config.yaml
head_dim: 32
intermediate_size: 320
norm_place: "pre"
rope_theta: 23900.0
rope_fraction: 1.0
init: "uniform"
doc_mask: true
Each number is 128 + 32 x the weight over the matrix's rms, rounded and kept within 0 to 255. Layers, rows and columns count from 0.

# layer 7 MLP gate, 320x128, rms 0.138, rows 295-303, columns 0-127
[[164 147 171 154 130 169  96  94 171 137  92 101 140 151 106 144  95 139 161 122 156 108 211 145 181 161 164 134  82  91 141 167 148 154 148 131 118 127  90 149 142 106 100 115 124 140 114 108 132  96 115 123  93 154  54 147  88  78 131 144 146 156 168 131  92 114 189 118 119 104 159 127 132 128 109 160 125 152 128  97 112  95 112 153 177 150 171 106 122 108 130 123 200 136 132 157 162 158 124 142 117 120 115 141 118 178  98 198 147 164 141 146 105 149 132 144 134 173 173 122  79 147 124 129  97 164 131  96]
 [163 172 156  71 141  93 148 111 176 167 151 102 112 177 149 202  90 124  71 108 199 146 111 159 124 122 152 102 121 106 118 106  95 105 130  80 143  64 129 144 133 133 165  99 115 161 158 158 130 134 132 131 146 167 162  85  63 142  45 140 110 153 133 142 139 164 186  96 155  99 170 114 113 150 142 147 173 157 149 105 128  75 136 129 100 150 161 147 162 100 108  95 111 116 108 112  98 148  90 153 148 156 138 167 140 147  54 144 152 165  59 138 188 199 102 141 153 102 126  81 105 140  84 157 157  93  90  75]
 [179 155 131 109 146 163 165 123 121 147 115 192 122 135 101 122  86 140 117 121 176  93 167 193 136 115 145  84 153  75 138 151  86 147 192 116  97 158  79 173 151 125 136 135 153 131 151 113 152 113 167  88 124 147  95 152 131 115 116 131 149 141 154 193 164 102 151  78 117 127 120 120  82 125 124 152 149 175 176 128  92 124 113 130 122  94 109 162 133 121  81 124 171 161 140 161 205 129 103 105 153 160  48  94 136 109 129 155  96  91  52 102 155 143  83 165  97 148 152 143 191 180 181 161 103 107 102  87]
 [ 80 104 143  77 112 146 140  68 137 164 161 160 146  89 174 112 100 147 126 113 154 168 139 128 147 146 140 172 133 111 138 157 108 103 124 137  81 140  84  59 112 122 155 160  98 175 125 179 156 142 111  50 163  74 135 176 116 116 132  73  99 148 198 109 154 152 205 150  99  87 110 110 142  47 174 142 108 161 156 126  84 133 128 159 108 100 161 130  79  79  90 183 146 197 126 139  88  51 112 103  89 112 125 131 108 150 108 134  94 174 147 124 125 106 120 214 151 117 102 142 118 118 110 163 129  99 143 149]
 [183  86 116 109 194 152 132 125 128 123 177 102 104 155 171 141 109  32 158 152 187  69 127 129 129 137 102  71  88 169  88 209 102  94 121 151  81 164  98 140 137 175 118 173 145 110 143 100 150 154 117 129 118  74 108 104 119 163  76 115 103  96 129 130 129 116 101  86 175 133 121 146 102 131 162  89 125 175 112 145 104  90  90 119 143 127 132 117  91 121 102  99 137 145 129 165 106 163 121  77 138 107 136 123 117 106 106 171 144 185 134 103 157 132 112 153 149 143 142  95 140 165 113 145 123 118 111 128]
 [143 129 123 110 163 166 118 169 127 123 124 172 150 140 121  93 163  94 167 112 161 171 176 129 119 108  93 111 138  84 177  79 139  79 104 122  99 138 139 129 118 134  54 156 118  99 181 140  89 100 189  95 130 189 139 115 123 158 127 155 122  79 220 140  79 102 118 214 155  98 133 142 150 176 127 159 179  99 192  61  84  90 155  91 153  90 126 108 135 115 117 160 174 163 182 138 145 159 158 141 133 128 109 154 139  79 112 186 122 168  97 125 164 168 121 166  70 183 156 120 129 173 157 123  81 102  24 132]
 [145 157  98  45 161 124 106 132 177 134 204 205 135 138 182 146 111 123 142 155 114 184 170 190 113 109 179  99 128  94 169 101 119 145 145  84 122 103 118 124 104 175 168 118  97 156 156 218  93 155  86  83 163 140 154  99 116 157  93  90  68  96 173 142 114 140 143 204  71 104 172 126 113 160 173  79 100  92 139 118 147 112 185 101 100 113 142  99 146 212 108  94  98 141 182 168 165 139 170  83  99 114  78  92 101  92 124 176 132  99  90  83 165 185 123 212  76  84 168 113  84 128 124 109  67 158 145 111]
 [106 184 120  60 105 180 122  68 216 191 127 109 159 170 143 123  87 147 153 141 143 123 126 145  78 143 104 136 219  83  99 113 173 106 133 125 118  84 161 104  97 188 109 113 126  95 143 136 107  65 148  76 160 140 134 165  87 181 127 163 151 122 177  68 127 143 111 119 132 127 148 109 117  98 120 183 105 111 178 150  95 115 178 194 160 150 142 105 133  18  44 124 185  94 110 169 187 147 112 118 126 109 162 129 124 195 103 132 122 125 136 137 191 156 131 163 101 137 160 130 110  89 162 175 111  91 158 105]
 [134  73 170  89 167 137 153  68 105 139 163 145 136 187  82 153 106 137 152 108  74 136 125 128 116 163 121  99  98 113 194 163 126  71 196 115 116 158  63 142  99 119 112 106 148  96 108 105 115 105 123  98 135 117 129 111 154  97  76  98 147  87 115 138 164  81 143 116 123 166 168 159 101 160 149 140 110 137 177 142  72  64  92 107 171 101 159 129 126 126  91 155 114 135 132 179 191 107 163 132 177 141 110 117 126 137 107 120 172 117 127  91 126 191  54 143 130 114 140  98 109 208 135 159 121  83 148 111]]
# layer 7 MLP up, 320x128, rms 0.133, rows 295-302, columns 0-127
[[147  50 124 101  86 105 147 180  76 115  81 132 135 134 191  79 135  84 143 156 134  73 104  91 129 121 109 137 176 114  64 123 128 120  75 157 109 150 162 105 152 112 104 150 192 114 130  89  85 165 109 104 129 152 190 148 129 113  84 135  67 149  95 101 107 111  98  89  67 115 121 133 141 183 150 171 190 103 142 140 118 173 106 150  37 113 128 114 127 124 136 140 118 102 153 157  85 125 126  87 159 148 116 181  99 168 178  85 152 158 109 124 174 142 111 131  88 140  96 105 122 105 114 149 167 115 125 143]
 [122 109 147  83 135 107 103 113 201 141 104  98 123 101 131 120 100 134  38 138 124 125  58 162 131 132 174 133 116 122 150 118  95  68 101 139  97 136 124 132 142  87 138 105  99 103 138 122 121  87 132 121  96 139 171  98  89 190 101 155 186 119 117 133 126 102 115 131 151 134 173  93  89  24 106 115 180 217 122  91 131 110 111 139  17 158 162  75  98 115  90 162 121  95  86 111  85 124 171 140  71 137 165 135 144 104 124 152 133  77 139 140 145 183 139 115 167 124  81  98 148 112  98 149 119 138 142 135]
 [170 141 155 131 105 163 127 132 100 132 124 187 156 146  85 117 138 138 105 135 141 105 133 133 157  93 109 135 158 121 176 163  98 160 114  99 116 127 116 152 146  78 135 106 196 134 158  75 157 106 132 115 124 133 116 143 186 149 112 122 145 153  97 157 163 131 165  82 151 119 171 142  93 115 148 162 160 165 136 151 132  96 136 115  74 120  95 214  74 125 124 148 155 135 143 116 134 134 131 112 113 123 112  96 173 107 125  85 121  75  73 133 151 105 118 110 125 116 145 171 228 177 158 112 131 110 161 123]
 [133 144  92 123 131 123 185 190 142 100 160 132 139 114 163 188 130 121 130 143 172  96 105 129 163 127 129 126  94  63  83 129 144  38 144 130 121 108 124 118  94 127  84 118 123  81 131  73  75 133 141 211  98 140 107  64 122 112 119 216 144 133 157 121  98  55  95  95 113 165  91 132  97 138 102 132  91 128 124  57 147 120 131 137 175 156 130 117 159 102 109 115 125  94 132 121 126 198  90 147 147 112 139  89 139 110 140  88 199 114  71 136 211 155 153  78 104 140  97  53 143 191 100 144 108 153  88 124]
 [164  98  94 159 189 119 142 117 107 138 148 150  89 121 158 173  86  74 141 134 143 110 126 124 141 101  96  97  91 131 108 160  98  66 114 118 111 123 113 114  90 165 126 163 146 106 133 150  93 142 126 182 101  83  84  87 112 137 102 120 123 130 125 105 130 147  95 129 172 129 106 160 108 160 129 123 123 128 112 143 113 113 126 144 115  80  64 118  79 160 137  77 122 177  93 152  94  90 143  53 122 110 146  71 166 101  64 190 169 200 116 135 135 138  86 102 174 104 109 101 121 156  98 119  92  86 171 160]
 [164 173 150 139  86 113 171 111 112  92 166 173  99  62 152 158 138 120  69 154 156 131 123 179 157 127 121 117 137  99 110  98 171 102 158 141  75 105 156 158 122 174 115 159 110 143 158 109  75 129 124 122 155  87 142  96 125 129  93 106 105  66 149  83  82  94 120 129 114 124 165 105 171 177 170 193 186 115 112 123 141 159  99 113 204 131  91 214 113 108 125 143 172 189 201 117 132 194 174 177 118 109 137 154 154 100 156 166 153 223 102 178 152 178 137 130 109 143 100 149 131 145 161 125 153 122 167 135]
 [ 65 102 131 124 166  60 156 100 172 133  78  86  69 136 108 121 118  87 148 160 109 168  88 155 133 162  92 113 109 107 155 126 133 130 136 110 152 107 180 113  65 113  95 161 185 124 117 121  85 110 130 187 153 140 133 188 135 118  87 160 216 169 160 101 185  97 166 150  76 125 165 175 175  91  93 162 146 147 115  93 118 213  69 133 132 100 113 115 112 153 124 132 122 133 125 102 127 131 115  89 142 121 151 117 140 164  97  60 175 154 123 142 121  92 138  86 183 122  31 120  87 142 152 187 125 100  64 144]
 [225 133 161 145 115 130 193  83  99 117  81 147 165 137 179 121  68 128 112 119 158  78 197  47 150 103 122 117 146 158 131 157 113 129  79 164 162 160 139 159 121 156 122 113 160 142 158  68 119 183  75 130  99  96  84 134 142 179 153 159  97 170  88 176  91  59 136 150 151 102 156 138 207 178 137 157  90  96 113 151 113 105 168 105 101 146 154  98 121 117 170 108  76 177 125 152 189 118 176  72 131 149 161 122 153 136 123  74 171 144 119 137 119  69 171 169 132  71  68 136 106 165  92 105 160 144 125 132]]
# layer 7 MLP down (transposed), 320x128, rms 0.126, rows 295-302, columns 0-127
[[110  51 166 141  96 173 118 129 188  95 121 164  93  85 137 105 223 125 166 132 113 127 111 111 171 144 115  92 159 157 102 149 141 102 135  78 112 137 118  99 143  93  71 131  88 122 128 150  78  87 103 147 156 136 173 109 156 133 157 116  58 155  51 119 143 155 135 151 113  89 190 127 123 148 163 160 136 147 129 108 135 154  91 183  88  94 134  73 162  94 152  64 125 122 136 175 172 129 117 129 107  81 164 100 108 129 170  88  84 141  97  84 196 102 173 123 113 135 146 130 147 128 146  85 135 104 138 161]
 [105  63 112 203  92 159  91 156  90 119 103 137 110 111 131 119 196 171  98 145 131 134 147  60 107  96  70 119 127 127 166 146  66 124 126  89 109 149 136 165 133 175  95 108 102 175 155 123 107 107 146 190  89 103 134 111 128 131 113 114 144 145 101 144 109  94  56  77 117 105 124 138 125 188  91 177 126 115 133 243 142 132  87 127 112 144  70  76 118 157 221 152 103 194 162 115 170 108 137 104 136 111  91 114  87  97 156 107 107  87 178  90 123 147 108  96 156 132 137 139 163 125 101 159  91  81 141 121]
 [142 155 147 136  86 146 131 159 139 148 147 115 187  88 140 131  86 169 180 140  96  97  76  59 155 105 119 112 130 160 131 154  96 141 162 142 122  73 102  88 155  92  97 106 160 146 184 102 152 127  98 150  99 161 124  52 136 142 209 132 148 108  67 107  65  81 147 107 108 120 175  83 129 104 155  99 127  90 159 147 147 162 117 100  90 118 108  98 155 125 100 153 115 140 118 127 101 123 151 117 109 124 141 103 148 132 142 114  79 118 174 159 105  31 122  85 177 129 156 172 122  86 159 111 151 106 166 119]
 [ 96  97 123 120 100 160 122  89 142 209 206 112 149 119 160 144  93  98 115 103 133 145 160 103  92  93 119 140 134 147 104 122  77  57 125 107 142 165 118  74 149 104 144 149 123 121 114  69 137 190 128  94 159  78 103 168 128 169 176  99  53 117  92 128 161 100 158 135 108  83 137 148 136 160 128 160 116  89 113 103 151 101 120 135  82 146 166 135 138  68 150 212 128 207  95 139 113 105 143  94 155 135  86 134 138 104  94 162 123  71 157  95 178 138 123 119 135 176  95 141  91 127 123 194  79 174 127  75]
 [102 108 106  85  81 108 115  96 118  75 139 127 117 139 165 114 152 194  80 121  61 163 150 152 145  98 165 151 173  85 153  94 114 144 146 158  85 111 124 105  95  98 158 108 130 146 123 128 120 143 153  83 126 177 113 138 209  94 138 104 146 202 122 134 125 154  84  82 103  80 148 105 128 107 137 115 109 121 121 187 143 147 156 147 110  76  99 119 154 165 104 125 124 120 155 109 132 153 146 176 127 212 153 143 149 137  73  88 178 131 154 151 120 104 151 118 112 106 139  89 186 107 132 119 211 131 135 162]
 [124 186 168 125  87 121 163 147 124 193 112  51 164 110 118 164 111  93  62 143 111 114 138 151 112  98 126 111 214 167 157 190 108 117 109 151  98  41 166  96 120 157  99 133  91 126 140  56 120  74 131 145 163 109 103 112 122  51 174 155 134 188 109 111 158 163 154 199 106  97 141 164 131 179 163 139 103 156 109 176 138 108  82  65 142 121 133 149 183 127 127 194 137  77 113 143 109  81 114 134 161 142 123  77 144 143 142 121 140 157  76 113 140 150 152 138 117 102 137 174 103 140 205 144  81 139 126 106]
 [146 127 104 136 111 122 179  92 199 120 158 132 121 152 189 163  75 147 147 103 138 248 117 146 136 138 132  68 127 158  72  87  88 111 174  82 107 129 134 149  43 118 192 126  92 144 120 159 164 118  74 119  99 170  68 173  98 134  95 123 110 116 154 152 117 146  97 120 127  86 114 111 106 111 161  79 180 104 128 100 143 153 127  89 103  97 124  83  68 169 110  79 174 166  86 138 167 131  90 149 160 105 198 110 107 126 130  95 191 139 153 102 117 123 108  11 106 100 122 142 108 113  62 169 116 110 125 119]
 [148 163 115 165 133 105 110  66 119 146 106  74 136 143 125 158 138 115 142 156  82 169 133 120 172 120 116 116  88 137 105  92 189 165 129 120 123  89 115 130  99 155  77 144 156 133  93 101 136 128 103 149 127  61 125  99 149 158 134 130 148  83  63  60 131  74 147 165  99 100 103 115 137 145 124  87 145 148 107  63 163  63  99 190 105 140 112  88 125 133 110 127 152 109 165 132  95 104 121  88 128 221 165  95 114  97  83 208 151 142  67 180 166 150 126 118 185 135 166  98 120 214 107  57 144  99  97 208]]